Weights of a small transformer language model: 9 layers, 5503 steps.
Each number is 128 + 24 x the weight over its row's rms, rounded and kept within 0 to 255. Layers, rows and columns count from 0. Numbers have three digits each. The size before them is the row's rms in percent of the matrix's.

# o: layer 5 attention output (transposed), 128x160, rms 0.0814, rows 52-63,116-127, columns 0-159
# v: layer 5 attention value, 64x160, rms 0.0948, rows 53-63, columns 0-159
# gate: layer 5 MLP gate, 448x160, rms 0.078, rows 0-16, columns 0-159
# up: layer 5 MLP up, 448x160, rms 0.0766, rows 0-16, columns 0-159
# down: layer 5 MLP down (transposed), 448x160, rms 0.075, rows 0-15, columns 0-159
o52 079:132079131105127104142096159124186144134121130124115149158115133133116132138133106138131155144112139121083168141148126136126084127108142113161156115140101124144053147095138163157152112158098115137133074117123142117146126100105170113128154155157073123127172138145110131119153134116131122156122103175159127131110156161107153151127159172139116118159129130091131113119137068160185107126097106142087134088128137124134128203109131132118141143102123102159105117165114129122139126148125101
o116 109:163099159104137126117134149163159139182112081123142099138104103084077123096108156135129200139121142116069138102128142114149109122114157126137111107148114138123083103067165111143133135146130171140190119136128128107168134099104142120107137132132113133136106123138139099129131120166076126147146115088124122147126171129108136118138142180091120124131117118117145150148108093105138137141133140140113129124120162124131099145121119182138156137087143162070144136128135070137158128132137131
v53 103:194130087127136153144163157130119133107137141140121103134121136159169166106132124127119082183114143143161131177077103106127135143126147155131118122134128170067128125113152117169116103092140132147152127108170127147135170128134144108109134123097137145142116123142107154100104109140148124075094146170150136114154104140157118081124131114122140095125128143131102130153095106129157116108130186126089121092093136101165161139116146158090168169171122108121121109113128122134113096136104097
o53 080:111146104134096104132132146098137125149062109124151141159104130150142093165158125158100135122119134124153152115100139116154078154122125105106114130142061106184080149127129106115143132084106139102117109119157149134140129136130110143094131118119150097119132160163132134098143087149120149133136101170102115110113131122119121184094153124153150130089179118115137124097102078169113090126162152160087127155116155107148104148136135133068131115159136139156138131118155113142163161136105136
o117 117:110133046121131120092124160125151152128088105140145162147133111125156142139159118086099127143129177165135160123126085175159139126139157122092134138167107150159072155118156140089150126117131160127110143111145118102139159109123106141099157110134116095100113122132108127143115120147158155115140118133162130152130146101131104197090138152148144106111163145179128133106160158149108124139131178165123125147153144086114097136107158136120130162149158143112151126148126098137137179124133112
v54 096:124106109171152139148123070118141122178130158160104103118078089163084169110122134114102160104125101120130156104123145109119112143137089132134120159118111133105126145131099115122072142129123149176100083112121146129101132141089114166150122134107131108115151116130155139171114136105098136161137150134096133107113150115133134129132128089144149113102145102129098143119104125127121098126087122175123138143127170128189127130124137132102128100173112159140117081180075173106112170107144136
o54 100:137139087119097126131143127180169132134163130111111111158117119144164129113129128110150136142147124119117129141104110155119124110134096125121119131123114140118003127139126153123121084149115126132114105125122120100138137107119131145102150121136138138160166090124163150102125132147135137122107116115108111148072097107104081151116083087114101133118085158129094161082165079122158101153096115137148165115127129143124122109153135128128137090162152153100169117101114131108144181150137140
o118 102:132152133106119126107134111172143140126144124104104069044126114142115126100089118110120145098166145118148112129092068097156106130129134110114121145111143126123071127104112097156127130133106106120079046139118091141127131162112156146127119117126105148136123113141092120103123134102107101156119130150116136124146144120136155110116145125051147144115084132181132124152164115134118128115116131075103135133105126133124128080140141139103118073155113094119112107130096122093152124152127124
v55 096:122156138157129123131148128127156158075147139116111148108103143118103067116122106091181106140129076134124113139147149100170132124145080140115132108178106133122131120149136105114145151147104095142101107136080154139135133138151152101089135139156123137164137142174173110108134165143128133107174135073136116123127096116114151122116144131110108148088087147118163091168149091096139167116133124116086135119141136113101119153105124107126129170176128134118136140090099159134126131072100106
o55 091:127081121093145102132138114095144108147134139133161110105131149111090134110179120143168111137163087116148090129130114101122158160141150113107127133087168128110074120151142132145127119106095176165144125121109114131147089097109137121153135108090116134133144084097149092129134091112092101155094144079144127113128143120170190100148117121114084120149120134145106120179091192150094163124107101107125119121114113140118125111142111163099136115098142120141124139134097134119151157089126134
o119 107:119074082124151098160120133059113128142161123116167146132142152101111136148172131095173136142161089139116100161150110145134180143112114113128137180124144115121112135145188172101139142121145147158140145147111128128130093102121111107137156111117140113144147077098170098120116121115152122166116134073138104137117116122134151102162101113163125124121137154140131072160111195112132144137140121125131126116120119122091125152122103125112131116141123129120090142131113149139142173064105128
v56 083:112143130130113165084145126118151142101113134083130116158124135077149098142085090157132112143074146106148151173156125150120106112106139141146159108140169087096118148102102144125143148137183158073117103109151137130167124119127152123116129101142151123128129128102138134157059089141151141119156115079162119129092104118154116087120149143114094108147143181143095107148148122154136153100150147148076094134145101125105158126134134139132123141122111117103133133113160116131153094109087145
o56 078:158124168119180110113093145082076130112115124154118119212123117124070105100175150142099134099102157148149183166126136107136166153104164103119116084146129148113125124106151139155123155097164163103114112124129137141128121129135165123140131135137136124114098144152120095142115143136113130083167182114099134142136171128091156144142136109100130102138153078155123121128106157133125154087133149128099137134132120126125116127130149130137103182121139143095129125120083124145133088101139134
o120 103:100132117164138135134130146059101095154105146159124155218118162140129127131144156110117124066093122132104181164144150106119172145068155100114103107159134106100121145124124117116120146157117173093170139106142156131143142126116135144127164124114161136105126152141128158131127086109158147068121155107156128110113151141085134132135134133140140106121136100103105120127124142111120120147170127149130123156135117137124155163102112158119141137163103135098116144094091141150111156097109133
v57 102:137109165165163112147185146132143116152150135144149145133091123107129155108148148088180100132159109131120093146121128123143110119095082132120128078139131162136123114162105161106118169116112158132118130179113100142086142142120142133120133147096117167110126150185112157131103105074094136125141134119169174136153128112109121129180129122113125107073140120141136143113086105142137105124132187117130139136110115114146150130097132153096134153152086103157119097170152144106143103165121143
o57 090:144098131128107114145097142173119119132120126129147153216122155140132143108099134112144087118131062126127121112132147129144118135104134142140145158127128138141053114140134105133097166151100142157164185135132137145075158107129082121109172123109147121157140121096139135121104114108098166105119088135126103171086090110156116136129133100136142119135120127102131085121126099125066134156141116133184134128148112149096130120154151134125169108167118135127117140127126111087156167120130117
o121 112:127146097102105120102071141108096149134165138119132136199146129113118127107112125116160111117121104119168085127135061166122147131101116114117169170170124135149101109105118129139139130128136118142090111157142105115106116118110076108061152114121111128135121135099102099131150121112153164145160077145130140150104095102115092130109151125118116107129121148184123126097104144173162129077128120142142133084119110140115141079152164115120103124124116141154114103133118112124165119165143108
v58 103:163142166069102128145099165112126110176122138099145141139090112113158117108146107183080088143118126171158096145170116123103139094074101123088133147084111139117128128132138124130151135124167083108127094117135129127102132119130107133140151080143122135123122129107115145084095188166130118130136121192105150142102105130138071164096137144127090141141142183147109097141110134130146115114130160158135160107118103147141146135137136127140114128117095106128119163125142106137103104129125126
o58 077:120153126163086151097089156102122137124140130092118157063158089127134143165115146096145127136158107133125135140140113101137139112130105119135121148142132110133148171114142133064132144139131088151114146141124143127149163182147126141118110122115128153103085138116113180133121146116127129166111109134130083093133131133096132142104153166142137094065110134130106038127138156107140124112129104126146158147121091166142136097130161120094166153150099093121106130141168139104096123154149124
o122 124:141143121189124137129112188115114119148115134119130170134123082145146140163126147123105098125115106144138163126157130116138135098112133141145104139134114168140118173131130107090120151136165129168178191144138145141118173166113121144128140143126148169124101117140102188149110131147136140105109126168121089155115097105141156137123138135133133139104146158111097065075165142112087128168120139134150114158169117176127129148136128134128162141182116139124114137114153134112101129127181103
v59 097:149074115131151086117144146145159102153139138182110119124142136101109128103096121116155151125103134119114170119130091114142102152162137172163177097163094159148129161102091108117092123120137126148105121175093161118157138139096141128103128176133139103114112097138113104149143095101099159114123140078141130115143117128105107147134148091162100157107087133135117123117103141095141130108083128110109086147140106092146134126157150138109088085158110083151127138163142159119155146125141111
o59 102:123103100083121082146121143181162152129147142131128143220072144118094120107169113098128134167159125120111143131151118173117112136095117146130148160131115155160119129143124135161127097134108159139124113126131153127137118106139122082112165126139122116158132102170156096118135122102120149108092129130075152149116131161136087134124135095113116085139155135143130141108122100143100110144138153124128134115152099112084098147125078119095137106108145127130155116119066153124186139105124112
o123 106:138144115091121109109117129140138144165140124117149091160108156106087079124090123100111126123134140085151114122134117124168081135071094148101166139141121132119146123120128114148117101118098130126138079141119124145133140134140116125090130115140099143157107119125170083125154137111100132127143110114108160080178165134129102082107163110101127133118139102117189158154101105130126116130166141116101118121111099100119118143118077131110154098109130095127096095090098135126201125163091132
v60 112:127125110136111116155093076109093159116119154159094136110115103160119126095117079170135116113132133136127123130150156128176109107157130124111131141108118143123134165150153111096154116163100102141124103086125136168080115080113127166099118111181145156123121103122153091082133150141135150127119148161096115133105084135147150147096147117140117101162159138098114096153127146142131145095147130136095142091085146123109097166101113166136085151134135146080136134130158080144089149118125118
o60 091:127142109125110147110139180136113123135145125121156100045166126127153148124136145102140137125166168156145122098157076126118178110140119123142125115138125129140158170131155134112133133128140089144128112149131127135132151124119140122101122109113159129132102109082120153137106127117073115147095149087120157143135123109125149140143096086115143119100127172161120099138110222111129142171108125091113148135092134133089101099148107115131114086161148159139147124077120139148126124077106153
o124 123:120104139123134112110115146133147133098134155123130126071146118149137131167170128119109112135143152137162147153137112105187118092169106096113139104116127135122160169177115141123132114129154105147128141115102126126120127137108176122187129130149144128133162133107073146125109110103104077100130157140123153149155149101191196150133090100153133144156144170114130107161143136120099110173123144147145135120147147119118119164125119138121108110193132098152102150100151143136091164098139118
v61 093:085119078178151129139136136124133117146119102110136129134114135158084117104134146099138140163153143119123104105155130145125186121103110105140164132131123113118119097112125142146128179159114152131128108119139092141126124131180104095185115156088116149136130131085132155169135143138125103069136115143153095104146154098161102131121160169162111121086163109149137124149125095133114107125100131132122170158146125136112100137158090152100134102116123089162120163095122130118150073161150175
o61 082:114133130149118117114159083104148118092111140130110123148118137141069093087134105146124153089086130096153120118137131122137089131122137117105122087129152110102203074126095108124063130111130159143122135089105120121108122128128108167138140141148105150120114135147115101156117137133115122093155124171143094064126098082147153109119107159129120135148117118108121132125154117096085086131108133166159128100123101149148155105142135168126125158138125115086150143080168091117139152126144112
o125 105:085144129147121106142160114105136109084110148126133142183141137176157125116103096149134126111102109105119124126163134164084107159118129155139124153134154115134123126156112131127086123121102108121095134120123119134106111127141067137143149123137128152118137069151154155146104116145143147116099142165132046123105045114108123129099127133139136109140135106139084120087144158142149093105091117133122143108096085146146186115183128108094132142112123135141152129132141158087135156145140142
v62 107:106144116129144128085159173117155142128161137098144140125120106161110130148128141142153163098112107115164117133109154130134100112146130151133095091142155174145127100112115080154122160100147105117132127156121116110126109088115161130135129085118079120124136141141187101154118144128119138115131126139144183125079114156134178147136136119091112129137100175133099108136147122176110187128151127193127151126153115102082132097089124129103139086128112153144102085137158161116114125134097109
o62 099:170142152140134101133133178115095110123122128128114112173133097158140118126060137119133146091127122103083124075139143086118152111095124103122120150117113120104072106144153114148153160084129170140138117139150142147125144139130129128102126103121149119119106097090124152130129085146104116145170141092073083156139144138101165112133156072108123154080119108131109121153141115137093159108148113131120149122144129100162127083143122147103155094107112163121134135108158121075115127133138171
o126 114:128120086173115129161138144093134116171156116162116140151126153172198141156145160112164119147128090133115112129131139103080182109126113081111143142133134114123124123134141141143146125162129151113079112144131129138116151135105107109110124102131116106126126159111132118118155099119139142177144127138100159124093175143102112138149104130139089151118110153109094145155145153146104175121124091160172151099164130098149106097097143103107104101134051131136118119135122149157135106086099137
v63 111:153151167112117123104169126127136153098167143166160138136147104149150155133146164093125115118154131149110126120124135147147128109132147130112124120149145118142129124117176117186123112146172146159113174133120109144119113144081104143119129122113139127095096096151120135119155129120117094108136138128105153110148140155136117097106143104158137124137136121165114102148099095107122084201078147101125130079100173138185151154126109141111157159174127127166107076174120120117094137134103088
o63 087:136125161143130108172134146130184145140132111104155111108127158103176109140139134133149167145125120099131084102131121094184097125161120118137135125136108108131144103126128139132138135186134068114147154111123128125096142126092098147121089118117125104102157124113143101117113104146136136162105114137142116116118109093141156139124119163137120158131146167105150145117057077124092133140163101194138113092114114119142131134144095118107114117150108113154131149084198113144142179148102140
o127 125:117143112131126135129136129133134161118128111130124099109096152087189109111157123112117185157158117140162096111106077148206117117154145123132143142144114133161131119111133161104155121164156117125071113113138104135131143161107148135132085131101112099101097115130138082136138143147133143137096119137152144138115137129086139160104153152112127122088162134178152107121105153155072152123144156144093099113152114117134065100120147140145127119150148169114152111094110107122098135172141114
gate0 102:158139166150145100105165154139126126101139164086115116115123154150124099121119101118118143094129152093120068137158134127141082132118118160154102086164128148067088129141072128150110145135162150121143141145102121134140102136102133109148154110122136161109139155146113123121136132140097148106131160100103141124154095114137164131117138125175133151131127130100147150083137136135145063108099164162092127126120145114106154180127076171129122103106163139155134151086122104138093136105098136
up0 100:083123143148142104139113130119088166142142155142130128151155137129143122154137104149086129117141139088155108155119132144180112096118114151134144126112125124157156148114127129138113143165132114173173118128091122131099137084130130143104117138163176140154143110190174084133128190099083139117135148154109150099118149152133136121116154115138146093183131145134149125118103135111108118139138092130137089158188090116130127107153112142111125107121127128126122095065091170139096132079116143
down0 102:119131118125150106165138164135151070160112096156157140118126126129114161143143113143151118122129117155121078164124121105114097152147119098150119141107108148149060086150154102104110115124130101156172130081122128126129078131126121115109163141152156151123133108090133124160150152089118105142156069134121140142135099124109151133135118080096147129115192087130076137115134148126119143138117134097134130121139113112104113125203123100120089121110149131140112083132119119116105190137134134
gate1 092:152107134139117082116106109107117114138100148116115101114103110117096135151175144127142137098077138156098165124158120119094083155110130154136081106145180104151113115129122126147125116095116144114142131141114121157125110127163161130095114142160153166154167169142107099187116100085168112110135156143140130151165119117138138071157115122170113152182142142147122118125144127171107124123142118095146118125087120132124145157086117084131116143120095105144123154136136165112128110076095143
up1 090:165141162160128128100100148153144144073147138133147142123121138131178135151142161121102153144100135118155129127148130155157110123159094122141140106144144163133093085134125154100158107126128095125138100090172089218105124090062147132120108181145139140136163082121108100120139140139134114096109149128140137176145120136134131167125120138146128146101142118140112133094088156153144108161113164118119152141114121168126125121181116101128136154151136127144136129139172146121106118174136123
down1 093:131145141140170119122136139111115143123128145143118124108146154078110115134092135171109158140136143099145122127122136137149116116121141167120075098114160131132060123165140119149173101145120145138118126143140132111109106151143121182119144126210141126103141124142110093152149114138175138138166087127082102162126124125136108127152095105176148083157079168093144102129136125105121128121132103073140143087096130135108146150120145087125167113158143174119122118098129149127141097131155140
gate2 109:157147094123114099110141173119139108145115137106119147110146124099145134110111141156127094179116150163110125112104088102139108110144149130111146142168136107096064128164104147153151122134149162118099140143108120163136177143149120099103080110145074162111162099108151122120190163130110139134111113134158159119147178133095140158157142175098109108092105160106114163117120125151154122134139125084104110140110169155134137138135096148146157111106112149147136134103178151114132126130113116
up2 097:144192154092168092101091143151136135116113145133126114135120131131153142101099141178123140099087133105127123107177103119152130189125139124087068099131140116128118129134116127115191148122100137116142121122138141151113127160108106123117104155107110163112119131086153123107092144135124095161124169112115086130097132121100126094169137095169140146145185106151135139126119110140114104116155113125129135129132160111160146137163113162153116112158107139143124145095094102094113193134130157
down2 102:112170151099152077178134130182140122087134117139144087137114120114132137082151113116102128089121162092134140125125115091132142150143126138121127143106139117144148147114164098116129138134131107110167129115138137122120121170145097110101145135156180139076114148140136073121105134177070077131105108141141141152122115096142123109143155133120101139165135135141130143105114123111123148123087159179155108140121098126130132134116122069128146173139108138137146112100082136110081125131160184
gate3 098:141131143106110158140167154135140110126138109105112164116140123089125117121126146109133131166113124141120093108122140090071117094112105162169160144126098126140139111186132157146084151133173125170092156166126129132107143105102111093105132114122093121105118170106098109131126112139156176137172133162105125183147087139139138110111154119095159160143121142150122143126106140132090167114098144073160111103120119104140118095121093136139128091117135169157143116123096078122093096136129124
up3 105:119171094113100148110121125124144112177129119086105132127161084082134112099135112123126138133116126139139133136143106112158100101130118159125128107119139120146148123117134122170136139168146132159158148152103118108102120126134179116159096122136083158143159175173131073092137171102105140136107078153115148123166084126155145123101148123120142092121101120111180129110103129137183152131082101100107104142157113126153111085112087129148148107198138125100132119120119128156113122147134126
down3 100:104128119128101096140136123091124150119118164125141110155124144148100118146107095122108160107118163146131134076169117131128150108124145104120122124117121120155255114129123105144114111152124184106179135107133112167135149143127110119131134129148166106111158124149157127141138129152113135139112104125118114132101139126147106133116113104137086108118129114123106104118102162125105123148134100164103109137125119146111169121120123129145150177126131127134106138162119147121152105133162141
gate4 113:129139125140109065137123134095117113105140136128113117078166129136121123154134134125099106146118146114139116115134079143109130156120124133180144120139154109126108161085079120163124117099129118125124118168132078147143104128093123121123132166179108137179117117077128123085139081129185122132153097122133148126158128144109156149128115137153133166170122070105127127150153145185152144177159124094115126147106134125125155117129090108145118118139156128159076104105144132120118148122183123
up4 103:194115108132128121116152086135128149110128122118108112103142132115126135109097148103105134112133141141107084161139094141163099103131113180126133105093169177101131127103140104155131115141181133117131134124169119092121143148155101198134118146123121136106148103149142113098101122138119068145117142077180148126124139163120121139123130114103102174123134146120183140095165124146096098168146095147114121121112086135101142074095147100121109123118172099139111131124118106111140156122137120
down4 102:100147160114106130184112121128109120103124157111114124131140155154173159145148120108126169154143081154147117091145129137177119114088153207102112120112116137098127117141104114099144110133139148160130150104085142124128129173086159140184136154184116139150139152087135127137101131155119103102136118168084104107137159130109135123118156151104110092110147122152119150165105132130203112141126114116169116111106126162139108119145123108123137140145116146125176135129127151137143108139103093
gate5 085:134149121150106118108112178123151130127104152163146130136145141102160121126115142082103079117124142106112149111111114122137116093095166097129136126110037133145134153118162128152127100160141134098100091093151152111122161135145120118125156086117153107116116122086098134120175108127121117142132102173135102158132141133144115173082161137106181158141150098128139120119137168079132098163085097132131136082086095132142120129096117134105139170144137129139145123166142090116133146129134134
up5 089:088101131112142140076153132138115104181118143140121110138154115143119118129098115094141124113161113124155141144143107115097115135149119156142076131184145079123138147126122098136138140114096124104086116120112153160092124099138154115091147089173116120103133141142132105102107111095128152140126129127099139141115174152115118129135115124086127159121091189167149156133192099148146141098155125124124113170119107146077103123103131123123123124147119129143135138136092169159151127084112200
down5 087:161134099117103094112120075141122120106148123133136130107100129100120171116142152126117116110177140171152119102098134114120143141115144163103112107115126155093085098098135177173095140106104166113129098136140107129137115146121115151162097182111101130089167116145115144125116133101110158165132074136098133138132109120156138134135113150130142089120104155126112137116120125126161108113105191147145140092164149167154130158131094122104113117066120148177127069094124111123136103131114117
gate6 103:125123139134120110154105084143110122134146156060113148091155121152147123145150136183093076152086131104145128111147143124115113087119146144185138102111136149149115181188114161121125108128147127172127134134112103138105137106111099121163118159144090140174143162076124135119157124159166143145126122163147139149140139118145180143145106117188138142135142127130105153139132135148115141146107128124141129094153138111128106129128118155185103110153133111133125055121136110127114126120134089
up6 108:125155127150127153089106138129114120130161145154141183145131096113137080150130139110089110125115115151132123125112122172170091122103096121133107128167097141142158124126123120181104088089107121132140128092101141161118138142128130130103102082099126203103091151120129087106102144122104125076113102162130134122159126136073119132116116110111108129163105108094127151122118101128172126130179116097138141164156137119127163137092140146106118124108128058131138096104120104087125114134135129
down6 106:145169123123124130140123163151142139101103113179130146134118131112144155098121123088110147126138118109100100187108142115126119180172112133103123147156109095139168143091109133144139096145090119104117126104162143103119100125114130109154164137161172105087133127130134073121118127165079140091157132108087101132120148138159142083135119124123105104086143101131172104114105127110144173105125120166152118158127136124142157140126136081109097126084115111122105083101107150139121095166155101
gate7 110:092119141149090139130106145111107150148159138111175133109135119114108160166100143146140104109119170159138116103117114110140150147152125096133073097145099113112099162141088116148155101182163096176146124186129109128112121136184115154118143092136128113138145142121128119165145154106148143163141076163146110140118097129149139056129160136127156100091111107142112080103132126128111122113137118132136126126103107123141141133157114190144107141156109134141109101095156138135124154114095157
up7 106:091122088176142150110096144078112160151120133141138133156127156139181116125160113119124145125142141137174145126156159127133145169152143140142081113125106113129105165118130089122158141150139148105152150117081128108153160150146135103144107150126165137116162143157109158120145132150120156097116126130174109112115154090124147114090115130161150126111159108094090097118075163111128105124150123169151139131141089183160113128135157115106160117117115133125058156116106120143125092140108160
down7 105:152133112147134126103123125184131085133124101089125158128159118094096124126130122139110167119192100151107128107127142133102101101143132112066144169168186139132103133121138134126161145049118139129137149109119120151147187090078158159135107126083128121121159133148109151080152103112139119120128096167154132153143175156116140143128136142173118112117147118127108124154119138098163137159133127125098142101131111141123079145130134112159100120107146106099133121082130105146135115130125126
gate8 091:159155138085154159109138098137131145178173135169145130113127132143177098103129131122118172150145171164140124118121151099121144114114111120159101135151109147154125119107141156111150177103162097176116121172100148104142134115127121128154107090114111104117101166095149110100115142107195128131132136173135144172101137137106137120129115135139139147089134120142113146122104122078116117098110141112112126089120166090127078131135193135143110103131108171130144143122177106151135105130147119
up8 096:140105133080104122110153076119080138133122148120145154119136127146119123101129115156132175140167096135166105141130139140175064117108172163130083139109132110162135078097119130108107104140154142130158125124103133126148082108118132136165137107080154142136128160089179183087107175112160122159137163150146112126125166107132133088168089113121137133112125123109094087113141130106108112120108097122158149116127149134120141126124163149091132135112141140140137144134153094098156122107116114
down8 098:132133154110086143122173125168144085176142125143102159093108140167133131091121097117142124115083136144085126110133088137151103132142110122121115085123082142118078117136135137146139146172095133163121120159175118078101137094155103114108093147127105133157128132120159136149121174138094113164087163104118124111130101128135146110150103123167120142141094137135125143144103143120098131106129151104129177140088098169125102092123117134089199111141151144150134118145122113142119101103114135
gate9 107:169126149127145096148178146136134133103129071083134150126132130120123115147136122156127144167116139133131097100129150123137099135154155150161126141125121103131093162116159093178136132126148134139161111155080081122108108145134089159101170134104103119154151158099168138114123169178083120132111166106119142141132157163111139128140175157135119082076161111150146134112152120109164133132120088114106127120100133114102090163104111165132117106121142141140093157141138078115097126135119160
up9 106:139097143090106138142097157118139141145130148108128132113105088122132139146116107114094107127139136132114121148172163089116117099120095159087135128151090132113139141108123108115120182119164108142112167179129135085125150125150175136144171120125106135167143147115097119113143152113108142123175110155122111108115090091124165087118122118101142143129086168138132115122129145085111092096110123125194137106161154131121142127155111120106142145108156108132172101159166181136113143136194124
down9 103:135115123084145111129114192173166114133135121098140112086085122147130168141114150153125129144171107140143071103123129143101109123121120096161101112148103130108077138145142089141131120128097141081152152142130094089124141115120145134126161140117143122132102156055126121146125165134071117096130141143138153112109128142165167103102162131122114130122177100134133162123115177117154108096105127178137144140152109159151095143129071119159128126133142105134130144149091124158110148123126142
gate10 113:146135142143157153154136122186100160151107111105135114121123120125130140112054102136145175133083118125087118085155136121128115121099152148160112136112148107143085108077136162149091115163136112133129133128137134133161144112115108101152158127128136125122119123091162124150119104172123183103128136115123071165128111132139127110115136140080162149130097165149117126117123140120105116093104126111139124154131098088138107113140159204135098130114143136124102105144110097071122090155125094
up10 109:136140127136121131137129126143122105130099122130138115152158120178121132117139173118100156157126140128088115134093087131117134153134119114129138112100154152158130126163134114117139125136152138096123136111163127151192172123087090164169115153117102172114119125104109159151203134126100163173134090085153118121145156132170157162125126103116163083142081138120118165140128147149121120144079129156132122111114091125136117130154126137145107103089177143120095147109128120098142184107124163
down10 102:137119163138130126124076104134126131138118108150107101128116107128166160086146139102133040180159104103101123130128135115111136125175083113110135140118153113123179107088139105143116114162082129122156111089143081136147101113106138157137156116134183130141092132162155138125123138111149127146128104082130137141166112143127147122089131155109117129115175096145116092135111119143151163174148143151125123108148143125147160118111138088157129152139111133127163167080126131087137153134130158
gate11 078:088119175082153093097142064118181104126127141139104112129106111171151096133149146149122127156127130129115123143141121155112120138112099139133130103140140105139138161150124111147149101121122098100103123093157094102125070127127133144147119092142127143154146150155116108095126106123132140114115169166115107116092148124098079106117105124108114138161159083138105187117094147154131125144099118140082164142145093119140122128177118140154133117128135180151176102157165167117142116158118117
up11 091:153102161143138166138099153134094107122093095127124123141163130149132195155107134129113152141134075130100116131187144101199162130119160110158132127177150105152129137093116116102118172147151125110162142156145140186117128117108146123154116086074093144128163140098105143100083132125109158129139142154125132138128166114167135092135108135107162137132156131137165116136109148100106140139149122111159088144117102133121138133128109133134114127126095121148099151178147107098164117134123114
down11 094:117106140090118133123154145137116149123139173103169151153097107121107138135126141149132140137112108115145134125087135140132129132127122163133117097122089140145175139149091090111176112138169153123111174140096089143077119172171059113173110116135120094126108129108134143116136121127142125174147062114128124148165099144091138147109158120145154081170134141131114075142073096127085179120158153113144102123099102163130147151146137129149141127123112147120122098133119135137131139129131142
gate12 108:098148103126122135090132177135113144105128070166148138111156091148100146110086103106118125141100140115098128092157111093152097090142138152111141116201146103100094118102105087135123106102109185124103164081117123102139167125128117118137090128122144168147138126135148120135112120129111154086145124107117115152143137135160119133122143112114136149168085139164115161152146149155129143127086146113126114130156151078100102132119167142110150107125096101089130167158121117099106103135130099
up12 100:142133126169113124157169113147100129148115167153060147104127104094157149115149166134119125131128114126140099100145126117153133137105114106120090154094117129148155112144136125108108158110143139111058170131111134143115129122185166114135147133138128154132102153166094137095115144135138126159137124141118118126086159145095088085155160125103118105167154180138116127136144089086092123174172145140141104134148126137160152103089097150125124108142119095155094122137089152096126138100135100
down12 104:109102123130153109115146101096131134162122051105125182132148137121110137113088099165123122170135105178136131091139119123160119156135158115066117118112111144118101092125154105132153147099137088120113111099114130130124150139082181143176088122106122123150125149125105129112167171113167150105142145144163159103115113123112145119133113109141137113150141138124114124169123125154151124137180112080120117107117140090066139141116121117173133107151175106142148160138126138101140141154114142
gate13 101:126165105113143092177128137133115122127092119124125116141122121123162098169144117097077116135123121138132099079157132135142089146158148145160100144174116126130106144156124118197125113151110127141102125140079124083160158147144143119117105107150179119080113102166137122152128116144107118168148137117157120151150093153102158172118121161179114118143115171132104143079147114113133079138142131107107088147157142105168143177140090142124116125123152102142117112117132110115128130158116099
up13 095:162154148096118153112118127156093089177133109141156128142097129100057098127090124147131138154150126147123080126115120145149109096139131167115108104127101177109127156116156135177141148145179110151168121124071139115133122107098128160088114119077114157115129160161109126116159151133132159131162119092184110110148151132130135118097141121118139105139087141166115141167098131116143129115124123138109099139114168131141140130159102138141120139089147101118112154149114098097151125108163160
down13 098:110128126120084102096130141084113123148109147118144159127106126121134125107125125136149140148123091105168123081111135104132181127141124092129173117125128170108170146159126107106133107157174149128116140108116143123092107127144078117134178107123140108103154109150099118110139114105096101131105178114180138157136129110175151143095076110125138110110167131068092143155124133150171144102146175147115179129085127164124105120102131151159107123126126122108145112106129094089130128145142108
gate14 110:154140102131110094147083133137152125124168109103119097114073130105105122114114139142098160142129115133107130057130132117109171104162108121132135134136112135146122098131168121103117099107102125118148117160083181092150108136132131133093190099108150151165127104100116107126145186127123134168121122171093112118177131102148158115106132148097139156111065098126149136138132128131118100139138126155114114110143144116115085144103100129104136107144157169144102099101121101122114155162091138
up14 103:129131126114094114089157097115130182161164130094120122103087122116115128134145125125127123123148175144108095130110148097126094101134106149152131099115097182121121136137121091135140157120081151144092110096151103087121130118128107189127108130123106152150149141160114114103126134137164110166144066131078113118147125122142095133165148134138157114114114087154207122131122164101145166125140119108149126109114142139107086081140143103124159108142105148114120162134148121167119105149152149
down14 103:127129106106168132118119106116147183096162138110130156120062091147091154089122155138143125133132115112166154106133104121093135131139120112154138149098163114166100094118102124116105133166101140127185136118129130132096180108142129137101134131101143113122122191118099118137162093115090119141148127117131141133117113110110125112135143151133150173098160172118159101134145156101106123095093115197131144118144173119113120132128152141120101106103097148084114149114143147127140111144064134
gate15 107:152084073094097122105153118132105115103099141072153141121122144134117134135164140118125148123075193122116122113192114122136100130112108176123124139113141122120119123128129109178122157149138190094129130122102140118113187105131113163094121128138158138119111137115136112184134134131146144125183127106152137155125145104103109088106160140130102114164122168155149141125124141096147077122143091138112087113147125118111120152129125140122120116125150128118073115135133174120146087099103151
up15 104:133140143133102104108111133071073095114107131111121097150097122133104096123098135135141218148097099082112145141137164099123127128162101118152117122098108167161135110133122097169112109148116149161138088161118107074133145077125118148070143140128120107147107147121127124146116156127131133134117095115109111153149124130121109110153118136109097117138111127131178152133115122108154116083087118152090110117124158127120129128155141125112134079091122135096162172098094154132145141116094109
down15 101:141148113127107115132136119135131179177155110075145105136131076127100104130098141123151127100131131154163149128092145134145160110156161122151139122142141152118167161144146097138123138099179172082125121143124145144120102163146120147132155139146141162141131068096088119109085142130125108120144079097188082124117142141099119160159098155120177126122100090089120122122124139149127121098152179172138111127117123113127126131170142111091117106124167120129164116110110135147119138100143121
gate16 109:182139127167117112131124104128104100132123159158103160136079139149129144128122114130133155114142144127117114123147146122158139130137123167203077185116102116092104086125163128117106146132138178160111136111102121136118131143161143156104137115089192108139126138137135130130091152089076080148118135105107117150163103156109126148155112150143115072116096148122124106120161101127163123124146083130130115166155146122143132181109084143099112140132138138129098145157113107118115145106116131
up16 106:146126113149159119139115175126134094142114111162138118117138142166137110119153118121134092145112125140094137101122159109108151150128103136158167134102113118134117125121155160123142132114137133162140095144124140128122169168104140110131124114114144103145098116110106151060108132068151162102135144123096141152113098130101154167128088118193101145124126139084113118063110111099127123123160142123104116128064183111153112160176185112163101119176146122116122125111129131164115117149145120